python train.py --norm="rmsnorm" --qk_norm=true --init_std_qkv=0.0442 --beta1=0.95 --lr_head=0.0186 --schedule="wsd" --decay_fraction=0.82 --decay_shape="linear" --batch_tokens=16384
Each number is 128 + 24 x the weight over its row's rms, rounded and kept within 0 to 255. Layers, rows and columns count from 0. Numbers have three digits each. The size before them is the row's rms in percent of the matrix's.

# up: layer 17 MLP up, 512x128, rms 0.146, rows 291-337, columns 64-127
# down: layer 17 MLP down (transposed), 512x128, rms 0.15, rows 291-336, columns 64-127
up291 104:143138148120112071101082071109135158143142102129117189133117128114151109107172131099136145130106149163113093180088129143121145166127134143096113116164125122140115114162140123131116143121104128
down291 104:150159090107124109113097136098113130179132150144134148132141127152144138072110097085138118094096132115135089122101135085107089100083097162138135139097172144118117074139117179119093119129123140
up292 102:119158117175139128126102164169120118140090156135147132126156143078160127142123133097131133107133132132121134140090140113129120153114156125084110138113119142115106092158133118146099154077121127
down292 098:137130106155127150091090147155095105144109165125178106119117100163140077110122158142166130135151139127154086150125102124127133136143113133075164101147167144113121145122141125175184093100126134
up293 095:098147109131150147142143124099097122087098159134157104136128110130061122119175073128160133102144101155112133118137171135152158134125128087137111167143140148129116128167140127141163149125136104
down293 090:150161145110128148139168157150088075132130128132131163096170129112176101155125116124107122105090112124127153105103110112121109123149129166088127122118120170127166122111097129100133131124136095
up294 106:132062119116134092121132110126117119126120099144130114145120126148124107137149104170118131137133087168111133140127101126134108103162120091158142157127144127138136105150120147088147152089136196
down294 101:092127125144154151077143094149089112151167128077195124102153104116154132134115110092163148142130129144105156149118165135135128136088110087132136123160112102145151130110182125148114164135106115
up295 088:083112101121062150071141155109143141132152136133161156092123098131137105149124137137092131100148140098136171119095137128152148165109132140141120154183151134134097108100128170138089129086118152
down295 095:157128111117110137141124138100085141156136057092109107148128130125121142140126151152148142078118154103154150167142174150131112120123120140099106109142116155165114123139113114151152066125151140
up296 102:136128098130144131126150164090096153124153102127081130102123089134118113119161108110144114138159178100106104120162158141094119076117132099107157093135135109126146103112158164179138131129121122
down296 099:091097149169149136123116121093146090111123129159127121151122130087138104147085148121096138145111119103202110113102130129155106137120181113111142151105094152142119100122044140128127103138123174
up297 102:099148123120129116114131105118148145105122121125107125097115120108127141109116137105112155123168120113137112138157092155167106141174106142151090103164207158167160134132128137118141113154108185
down297 106:098102153164149099158113094107145069120166060124122133103146141115137132126104153143111095122127127121153115161129125152123130169129110131126128105149104158122080125111082095108111157127069061
up298 088:117121081093184139144134114115131143193129155118180098151123148097141142105134123132127135137104153163098081114154120166153134126112131185153123128110131100125104141093153161128135107128116181
down298 091:107156121127143156113131144135134119132171128089123140129177119143154119151111101117152149137145131146119171163117106150131128134121121119164132147079171118123150118164120086155104140105119081
up299 095:106139085108121110148135107125122118126154106103118139067131137067139138127182120170121132130120120075177132114120103127084129112146119115150150139142078156083158158097126136124130168148126105
down299 095:146195110123129126133109120123136159152115048159132087129133120145115099120095142106112111149084156146129178143125096144134098133132128116076130132134207154138154123143189139154176117116130145
up300 106:136172134115111121117142118099120172098100102131077148137175114168134101099154136102107161123139130151102116120143120163143109136145144159110088122123099099097143174158152126119088160127154130
down300 097:141103135163151157109133105123125135101131122152127135114133135161132105135088184109140135111162112140095125097149153151150129135119173109118120153173138142086107140124157111171121120126121160
up301 101:096142148124147157147122160161155132125150108118135152117116083146094153138114065166131109082115142126140105111103078107156149132154164133163101113147128155102133122154094108131140136143128131
down301 100:121115144113134101127150113101116101168150076119118090102170136111144170149123137139149109144167120145151133121123139084178156134143116172150140127138143116128174122114103128127156087101141105
up302 098:080165155126113098104137125179113095091124116133128175145112119104118138088123102134126152162150139110172135131167073136121123130132170146121124155133135077126131113132178114108129176124148149
down302 095:138130148136151095153143111109142138175176159122117132151148116153115092127132168111134156160142133170143175180148168101123111158119125193126156093169150137181113149057161166149135106112097152
up303 093:121133143164127116142092153123149150158143136145063125127175047151140133136144154085103114109146144095107149132102109142122110122154096109110126105151110130149117122140147160136122178141150163
down303 092:115134118128113105093133139108146052122172145110136109147115143152136134093129136171121134156167132128112089161163122096118158157101130132118166126147108079125137152093115059133124138145127146
up304 094:152164149136116154139128160148146118116133159104091155134168121125126116117126133142145123136150126148124147168141088158152138080127126064118109109154126147150141129095102171113107106136106128
down304 110:121145140133164091169127098158149097146106155143128127148129106126121170186121097100109108134167142135110194141141140129151165080111177104145131124128081124157126124124128145065136120133134127
up305 094:122125144124112145098099102117134124171148165140147164142138144090114129139137159118076139144135130124150153120114114110156109091116098122126167168175137132130173074159190131124100123116128085
down305 085:128140088121107134133113158138131164154067129117156128165111158132167105160146160092137146131109118139144103117107174093114149136122106135127138068177126082107159108088078135108091146123126127
up306 097:089080173137141162141124168090152115134142149095119122155124120119125108125131105138130162100153102132147133197165118165104090142128119110148086104168146090117117155136125137097129091135128184
down306 088:110118119094135126125166146176108162114108098125083089144103128097108147105137171118156145091164103127111131151123178140149125110122101109132097136092138138126158133097136100133143154118120137
up307 102:087090171141107111097129138137151149128136137122175151088104139097115154085148147148120153159100144132140108108114132103122140126103130112138118077141148124107137139132112156100157141097139174
down307 111:135123087098146175136109119123128118149120094164149152108118146141115104126131132101183150130200157086202137088090136133131123142101098157128137122150123089131153125124150107119101115136073149
up308 112:148150143128109156126106132155153154093124116115137090134130149170118096114130164145103162130127154120179116162133129121147106143123122126137083135132149103113126137154142130157175105141119096
down308 104:103110126141127188120145137088137123121133146121116153113118161109059160095144102147117165119093136109106135158161136155084124147096168151168149124138104122111167124122136142137169131177121151
up309 101:157129162124106075114157163140132149112151133131110147102138147132122115141149096142176155127155114103175093124136134114090116157142102170113144115126147134121163140127107134109128180111092117
down309 094:160117110113136131134192110147163131085133070111092119142154133085142112145109124104132169134097111123138136129144104153095134152151147140112138137142092107125116105127097133106106112151116092
up310 119:122145097170102117129140153145157109131106154136152157088126188125140146141144127147107126144175105141072125122119125124212118109151116097141124143156099141126163150149112124128106123133146134
down310 110:155099101166143119132116120130157086135153155148139086144124119151124123155143139122110114148167126158104112153117179143135071144136122147119147168143066101143093099140161149141133114146101141
up311 101:091161129110142122133115101135108131142169148117081139122141150153103154102104155139115122119151107089131089128142114147153158102209117163116128142163115125135173110132096123124083142104095145
down311 105:096135134140128089126140187166119133077141142103102156134160082114157124136135129157087098098128137146116164101098116115091140147109140125114134115112100131129125092122176091080119147142135092
up312 095:117141124098108142132099169154125191152114149168114112126092117125148094087137138095136127143121113116103136061127125114112130124138184101158115130111125113120146142082131131119162145096129129
down312 105:122158112141151120115098137162100134130124088137114159103126149147124100136116136141130118139136120092120245111117131139114178148106124129145138106104132134121120114142159115183118158164147086
up313 093:087115171117106112115141132125143087094123138148137157121097156109123126118114118075120119155132082133096137118147098140127091142141138152146085117127143114108173130154143102119127129153121097
down313 096:125136118119131126104134157112148131139153106122098117135087152119145100143121124121141127146116120079081180126130140149160127105138084173119099101102114076153107123124094162102170120090140148
up314 082:100142142175163138135162107112116093127172147103129146115133132131150091118100103200105119108134144115114095087156133146122140160114131088123110167129138125084142124144120160121128141133171119
down314 071:091118146167146139153134139132149098150068099096095116120103183111135107134098124105123101112134150149139185166082104119114145152180130138099100089116137115129104167135112130112145143156126153
up315 093:137089145138062134087088127137128109127105148115161158139082123109132178155096101133144139152162094158105103102097134156127144138104139128075133065158153105123126137124136114115164103131142138
down315 095:086128111127174108110094134115093144163156133091104145122163157126086115117145110151132121159088121161134135088126125135145119129126097106117116105148125146144110119136120129141133144113125127
up316 099:141152147132177115077136133154123089126143144141128133124150130133118116120133126090202139167132144128137145125118170088096085120178156132141122128139113110084135082160115119134150167074114148
down316 102:118162150148118121130134120109128097120122168101102150095109145113105139157114163169164114152152110137117157165105097120115116109130111129126136173119110128157164140109174087094134155146110116
up317 106:134031141110117127137151135112134063104084095107119151104155112141134159116147108118165146171142115164117079116142142147141110132124150128130129152128163097125103118169144150101101127104117125
down317 119:143146114132154125154141151170125131127137032109146099132159077137138078173132117115121111107144147143141156189078145158157166093142135121104102148125118131129128125113153104128141111121132105
up318 102:168126159134121174120105165110150115085119143132155138137085111133082087164149172108114133146146104130105145106120136096134125132173142157119143160149120088101109146115159090145157115144073147
down318 109:149132093144112124078178113145166117096167134131095127131108128119152106128144137141169122116143102130143172132124117159138175105091111089135103156125090176159125151144120073119073145114113103
up319 102:149097129108109113130152131108075116121130175112100137087099103111099148114177151142164197134154128120124116091100093133113142130132138129130166148110101133122133147121105117123137138144119158
down319 110:100127112122181128135170120123174137088163204135127111134124142152143149157146137109124078128139132165083163094110157083126076120125139134121121159141167101106099134127112090078116094138135122
up320 101:140116144139130165076124120090159106132113118172129139149143073108155138114140129143129140113157102101155129177125127138130137133106175143157125063146094156161142106130161105093115108118088129
down320 094:098088131153107081171127140130139115148156089095152138149173155122107084114099116168131125153101133089107116108149123109101150136122147122155114112166122147161116094145094143110080119126141143
up321 099:155168132130157148152133129115104117120088142131104132138136140095122133129116149161175116167167100110123130118096108113110117102118115105085086111077097127114132148114121149113113106139085131
down321 102:130142146099148090151174136140076132156172146078123143131138138124158132115135128168144129102128144101145065107124132113085117114149148112158149123173068109135109112123144128121109159140149176
up322 098:097079131188079151113187078124148134093107142136140095140128138108124127098149132088124130149116129119123113082088154168131117118126151169133107123134125145099176188106147129120126120088109129
down322 101:105163116136112110126132149103121145115151109161156107131157145118133111136115101129100118086126157118143138069128112105109102118122082124119111125184115076081150111150109123138083136155120115
up323 108:143105101141108117143147133126144117124100155107112162141124144109142115160120127146099102131112067106101120091127129123122119124173139104105127121163157138166139133143124148140078154130124117
down323 102:129142086115146146154129131126126105140137111153103146118112120132103152128147169108151132132099154129143129153178098113126151106130137110109124123150166138129148177139166149179150155118134114
up324 114:107098113172126101123079147133139118110132153122110141112115128140157097107116192124115053114157110170096116117115131153135161115138158146078108123111134127108133091108112126110124147173156143
down324 104:090091124146143093110114124174206128168140124167133115148128163106130136146136160122163102078130142141166093120134191130142103159132121152086109140101107113137123097109146138113148109100102100
up325 099:149119156101154118125126120160149070142137103151141135130091151068143149060119131128159123151136114117106117176116114162117113153129134126126132118124139115174101180173130139158117119101133116
down325 095:154102110148107158148092125115125128112149084150159131147075128121119118157125151134121118145123091137184092109143126128152095177142165141152172133125122129159095138154097104133139085055133137
up326 100:121120132131118122102084150110104115124150114129127141151124123113121140106136122117150134107108168126147101130109091104097120152113151111142130136132126106139115160113131137178138101132115131
down326 111:108118128110138144085121129133114134086150101103151156116183116105148154125116084110116146157114155130164099134111153163098135113101133155103114156118162120131141128114219166114123121172113130
up327 096:144146132134119167130134120123135129097116169165160119138132175133127125110109101104107069131106098092090131162190118150165140138123146142149091149134102098129121160167153112151171095111107141
down327 099:102170130145124098112145134140144136149120125131107138091110132113110110164132101147129179124143139159137116119117129088090140121110120135151145105158114092144097113120091170084096158138119129
up328 092:165149104146105109101124141132125116150150124139140165118120130159149105150113086072110140115154155100121099076122161140102103117140136101106183078129159123167119136143122125096139128103130118
down328 101:131109179086125097154122151161143161105135142158117136126143145149142141135134100119111187148098119148133167102092064165078157125147162161168126125133112128088107120088139157090101089095126140
up329 100:106128105166101088097128170134148107106139159121133111183178134084135136113142111139104121162143127104142145163124109074120112123137147160129104121139169137120129138108107121114128155144123125
down329 099:110148100109130131116078181157111143091152152167126153132099112149150110076133188168144123088128122145078171175203132125115122115136102144129126139112144113114096115070133142118151139134125130
up330 105:141154182097114151125118132108130118143099139165164147123104152130096109146180138144086164127135145161120135126105154190085112143144127127130098144082153139088135132175139168109095140110098181
down330 099:089144092124147137114125138123127127166156165122101098136125114117105117132100136136120064110090091118146100132079132112124128138127104131105136129140117129113141119110118116141129116118087119
up331 104:129151113138090126108114131185158113098123110135105123119157142089110123108166086154151119096126126103146135105125112094127120153135130112113129088107114140113137124093164123128090063129124121
down331 102:158160141123128106119157156132133120120172115098144149075123094124150103122134105149165116157144137079107169136141138130080144122075072169132158111127151094098126123143136130119144101118101142
up332 100:137110148152089078125167129083140146157128157143087141153113152142111123186178162065124122108111168133123128111131115113159118080152143145128137123103107080109091132147132129149130109125111097
down332 105:103110123151158211155129133148149136141115155086125078149156137081134106143139097118093111135088099073145157102113076146137123123160121117130133086111118125088126120116174140107152141156099097
up333 103:152156152129131141087100134155119105126132129134089134105159155110115121151181117145088102172097137133092108162116129118127116093124125107141101123133169065120147181169137152131133116173115170
down333 112:158167110151138108131128173132116113167174118099116105082148130125127141144137135098104148166170117101083149119112105122118147097163120120144117183097141130136131141130128112127103184125130083
up334 099:149130149136106134156149143105146102087143143096115145099161119101172165096152146142133161132137139131108128106142131113152110119125134075132115111134105155148151134144141121146162128164132147
down334 110:146123151113163148096149088116078136212139106125106104115108159083114095106116139099107115133144154147129122166141086142134136119112125113112113120130160119090116138130113165155144117116139127
up335 106:125110121150156149122174104137107171125104118117139170150153160133171101140100126106134131146125143165146096108097096107147096131093154141174180110145123124176182157141147103109161136138119136
down335 093:112142112134166136108122184124122148133128157091139132126121040177135128121134131110143129122139100142110101148123146110106115168138098177131122087097098133061084137147135102139134122107132146
up336 100:126135119158112171143058120105146122149160122120124141147115110168123130117111108120146104118146089097137086115130119126136147107142125125131139097130161115147111147160124087143136152094080128
down336 098:150122171117136114117132117154122106109085112129170093109101075107136168105143107077159117188122127117130155100111148119103101125132122121165123146102072122149127130151119158131175153147117161
up337 099:096120122106082154103120168133091143173088160140126182140131132175082080112126101164091113152123138175108117133134133111137065139126135121129180123163118134137138090144163149138146106174137172